{
  "n_layer": 11,
  "d_model": 64,
  "n_head": 2,
  "n_kv_head": 2,
  "head_dim": 32,
  "d_mlp": 192,
  "vocab_size": 512,
  "activation": "swiglu",
  "norm": "rmsnorm",
  "norm_place": "pre",
  "norm_eps": 1e-06,
  "positions": "rope",
  "rope_base": 10000.0,
  "rope_fraction": 1.0,
  "qk_norm": true,
  "attn_scale": 0.177,
  "bias": "none",
  "tie_embeddings": false,
  "parallel_block": false,
  "init": "normal",
  "init_std_qkv": 0.061,
  "init_std_o": 0.013,
  "init_std_up": 0.061,
  "init_std_down": 0.00751,
  "init_mimetic": 0.5,
  "optimizer": "soap_variant",
  "lr": 0.0112,
  "beta1": 0.95,
  "beta2": 0.95,
  "weight_decay": 0.031,
  "lr_head": 0.0099,
  "warmup_steps": 59,
  "schedule": "cos",
  "final_lr_fraction": 0.1,
  "batch_tokens": [16384, 32768, 49152],
  "seq_len": 384,
  "doc_mask": true,
  "z_loss": 1e-05,
  "train_tokens": 108600000,
  "steps": 3408,
  "dataset": "wikipedia_en"
}
Each number is 128 + 32 x the weight over its row's rms, rounded and kept within 0 to 255. Layers, rows and columns count from 0. Numbers have three digits each. The size before them is the row's rms in percent of the matrix's.

# layer 4 attention output, 64x64, rms 0.37, rows 0-63, columns 0-63
111:192171137141103100113109121152095096152132217144148153099146141100111101115172093084133121172112169103139155135094155143194109087147114192198141125105128152127135110165113164123103147181191148
093:077120166147128132098098129111092146149146102123143080099145081180086120111184134175083134095128096149108170169147129149173116066092145105096139106133048114146131133170156173087167143091135064
094:159130098195127127158127158144176096141060126090112130107204097168136093099130141087091118156175201132132112136148074094057072135190154130146116136148148126113114146115132159176107103126108134
086:132127117121099127115164112105155044162104126169136105129127118135136092101106127125046096109163100061119112136163148155082121090066119100188094133131113087119053170094057141100126136115109143
106:096085164086109176108118098136081136117116129101102150158151105152191148173125082101089133126166206108100113131123166147092139166114120145138173089091119160171054089124189090136175108120107143
089:114111114156139128187120179108145139164111154096168147143102109070176059088101143074192151157150092051120064141096116089107123148099143166087139132105152186106122154131101148109155151148143114
094:117160120077136168084144113149131169178144190150148137118115098089152117170123153142115137112042146095067096092055122141152155178105146160119082084089103118106124148124165124164147189144121161
107:171180096125113158100145112118025162133121077105112139096180088149089173135183128104104123165196124114159132143124175102145089085143131151120074142103125142150125115100204134148144102103150141
128:131112137146121105121103143123120067182184147118169140155164157100175181039052091103150152159119186144074160145139129114134144124097197092109145105109112158133090123118082132167128145101114133
103:135108124128141062112150141140155173096050115119106147128127173095073163143135143125131080072071137111172149126092127092103163097145171101142154134144145135095194110109158141120127127208113055
088:165109150134102129128124171138162130144153184153065159074092101096109164055111072153091209081129124143145135119124152155167146145125134113122108090130151176199082156156130173148090142121107104
088:154157126078113094113173079145141086142082151154137114100112150086175062113121170118114100178152152120115176169115118098143130171127142116132113061091149126063091122114123080099119206143072136
093:061133084165110174081134155085112090117128094155151139130119122049145151165104099129151067151128156115086157143134159107151193130163143094160121185129153139156140075122111167182105175096088131
102:156137127103205146127088108169119144092120141130121118139094157088159129109088064103091119083143121113143121186076086171171115093068096100111097101121131096109147047119097078118081135144100094
090:133133145106153115114113150187134088117135100159120179164069122085176077065116122109118113120134123089114190125121104124141095173123133162055176071106129162101083102176138128120127166162125056
095:159163085071106143131118110140100122096145083148123116139131156092070111110123151121131087132131093152111126143135131123149105113100158195201170162059064127090077052115156088111159158163098112
102:157104133164132147161144161092117149080113112141083092156174135122123123149196147153100098174097120119148129146169102143145130114035165096175160121101149118048193170101144169105098153103101143
109:133144114108151136142123158116098156123120098077126099130070191171169123178105174148101172174120150117104133117141148101088089124078100130091165158124202141108171141102096098072137104149041128
098:149115131147107108139123130179143175128198088152145121198127147142151121128133198144166196136133122150137117135114147108084073180134218139091152099051135100130153136165084148144118109132149163
105:136120174147075088123148173141097128087125151148145125099159158136187150149161209140086167129171148109132081162114157131069171130148151110111211127123181157116123169163144149193114158137121109
100:160094128146089153112134117120141093110129120139074170122118085158162115073122125121099180147133149093172151162029128058043100130079093134073126110128141149169094156147123153100114122121156114
121:149158142142164104166055126079145141176121084080150130139089148112150126156114193108105160141175201105122110110101108133090101076217146152098135134172120104068117126098149156161154119143127131
101:073129076176132115093128120136126117065140110095140140127151142100110139156142170147093093075101095121108131121140159129159164155106089118141161121061012151143117087055086137139132096145120098
112:123065150144080164123105059100101115119209114150193147130143143120137098161118131089105179172072152136165164115103162182122132160156120119151115130162115155058146142114193128096095103120105141
095:154087163137158191102140127137212213203111133154142125145146107099129103133125108131147099088171119161097123168089171124164118144154084117089118095135128143159115154102148149183127049124109115
114:112152147125091121090087140118151154137160069108080097163122172154138073223150073128102160106098100140118151096110139113097076143151140110084116183072153125146172161078077156105113140139106129
104:086155135171117113117094091081054110138126136175105106097111131071124119133115131076178131120125160079190134124141152165183109126095148139131181047089144129082126097143161079133155163111098096
085:063114190144159220113118051149140103073070127133121124153138102135135106142160158137108155133163109115072114085108147069142114095129150135180179122145110114131138096144162155158161087107119094
103:078151172140172154124187176162131190143162138132127146087106137166111099122088167077133133053096137123114157158185111095144091136148083131107090141064163170134137127149173140134172143145089092
097:150058131152076143120123178135119177138097076172167133142089125125163145186135122122132165118141101149071093135122096155128146170153125157141120145131173155082156124214118122173101067119178082
102:097127072121101141097076101114102103162130118150188195170161165186126134083136154151089124110143154149117123149136147113057125114125168075143054111117142138120135089103143145127076095198154162
108:184188137144140116100152156149124155139145184143143161107120108178066154109164199070086127111162119158121150134164088155154107117041138143128124142106106111096173121208138122107154147104150102
095:190108109114150129094094162150108142146138081097105171114137174138156142094163120157208101142160130136087136126193098112095146165147192144159172039106110110152120134129150120087113120091077158
106:069169097117118150135136161155102145146166147124129125060092193116202192132144147169065097152117133217127068130167142102157175158131137118128127078120123155133101123087122142147147110134157131
098:125074078120082154138114130104144173183121115155164138095056143175138134112176166090161115094077157123192086152154136140160188179133161170097101198117133132109126128141143132138094089102143122
104:110125193102127103141130101139109134179113173134145142156120166117175140108049140126141068115153155127056144098155121112169140124165043105081156147167151126102127104107109090132162093160158193
095:151136113157214133151187153142101147141124099054189125091068105114103124148108162115189089136130115091114085180109120109101102150107091185101155188152124179107147123156119114128104129158108148
102:123128069085122137125089140143182174183073134125092078145127171141075097111116088085149115118168115127103106145129092110123147061172117182103095072137152110114130159122114107068097064111147097
098:141108099108146108130135109162150116056030081136119115074165128152142094103128136168051190098082131153125107119098174108116156110104131095178130123137120151128073161132181114117091111123112081
105:145167105162090102086100102141134167116155144124126157140109090115132081118065180170131149133194099094096146118096150173144070095166156098081193133107142146145087106137111175164072111106099173
113:119059156175089109097128068132062153131192144085088128086122104138163102105151134132092122121139121106203132163088127176167123057142113162179120121125174118119121097120145134106136106178094157
100:136133138121161184144145113159112125095138156110188127213113083134130173098151167091091159130093123092229125128144156121151132148172114123084081092116141137105149110119163112199087146138175131
093:132162123126121086140113208077092112199157087154165127118189138144197086149105121160173130117157150160095105078128107158105134123164146072116107123126094164137073121190119122097133084143103127
093:137122134148131114106132178106122101113120187107142156113077155144106105149124143126137148132186105071081109124153155142159093109089097218062099155162084135106204126080151140123145099124135202
100:117156049099147055135117161128143174100176165114138057134119070166116069104111133138110152111152145108073107104133123150135116134170153083163131099144094142094103118165124121112101159213130098
104:156145134126118159104080124143093152059135151126114126142164128188138146087103128200143128140096144165139113117134068125096186141165105098128158121137067100190090144162117150093115186149065186
086:115103111168143149138126134102077116118147156123093082054093110168200097065148085099111158130162115162151069160169152104120144100132095082140079110141145164191148097113093118133171105128115176
098:118130107157085116150128174138087135117058136143108182097125106176123163149157133118151102115169095122113134041178083163161175119068131115136164132181116142112100093114204101101120150165167111
094:115123181090146135155159087152098051173097171097134122170096153103088084121146125157134126158142125172072148171157113171089092138145151152129134149158060152073127101109112171092178178135118140
087:203146169171030095116143101106097067167142132151178138077148106164131175146119116179134085117136160129187102146095089111106128125133147108174103151182124156151142169139140153146132129153113156
083:204194152135199139198091138091110106109097089168126104117105153165123163111108103139094079122098133139099102118127142102107079121146121112132139158141135182150162088112088117058117138064112095
109:104145145139153074080110112167145180175150152176132148102112160130127129191114155183124075081115155127112147111092125113185126151158104138152177045105115198098148118143106185128114140134116079
103:116076171207115110173101103186151116106161159131154126106061123149071130133122138181132157140155084137130153151128080164120104105119163149152090173175119119121115147080071128174195135150135150
091:123116141133112159158181130157109120165112121092143144170126155089135095087141155145126148168102107029136166142135206115161088118088221102109095171152142144078108122129132184125105147156108141
096:122165127114098106193099109188082147173125079123092151081080105123104119136100160129119123125110090180151144116128165088104132085123142180098138073142146193113144097164149122139185114148042129
099:103097137139110143191106145062143095230137154124113165122103113104163145157166163148086155152116177153104135072099129061158104124146142153152148150169160161119074090120093108147087150112097132
115:081093131077115073141135058119104145128092107092089077113136143112098185144100138126138131141111185097120111066141073104103123117112139130159094113122094221124160154097099095136156142115057131
095:150158112191189121137144130103092058149111139167126142102105123172158066110131105143135092082118110143131077092133114175142069142092134085151066104195173172143116131138160144087138108171120153
106:154069142097108140118096130135151100108106123136199161113170105145147135141138199094157175131137191161080137084131094119092137085085115174139132159147142188134104066086166096111090173106157126
096:194171138085112137169142074133152129094188119142086125132218137100108162057136119104133111157146118122090158104215128148137102113133119115123129105115102101123175131164130042133151147140118107
105:117130099180095133113118148197144105106153075133106116141132184152084139165148083123173087147142098126178086158143119173141034128112169151164091169153123150169148161126138095169088117156138083
094:145114120073113036174130181183130162131176123146113120133156124165084111132092103115121159102086170113171123147153060089108144096082103126120128116126139175104117171157113115107077068180118136
096:109116102136104142183140087126145051123139103157109167093123073138127163119111121082134096145112084094090123211140155145098115164175151121119138137101090070126140079066150173124087184085122114
090:108107157097087118042043123153121148074120123153116053118108172119176156101123153157162126130131087099133134124108064122121157160157140126111132090102165091187120128066110124110160164092124124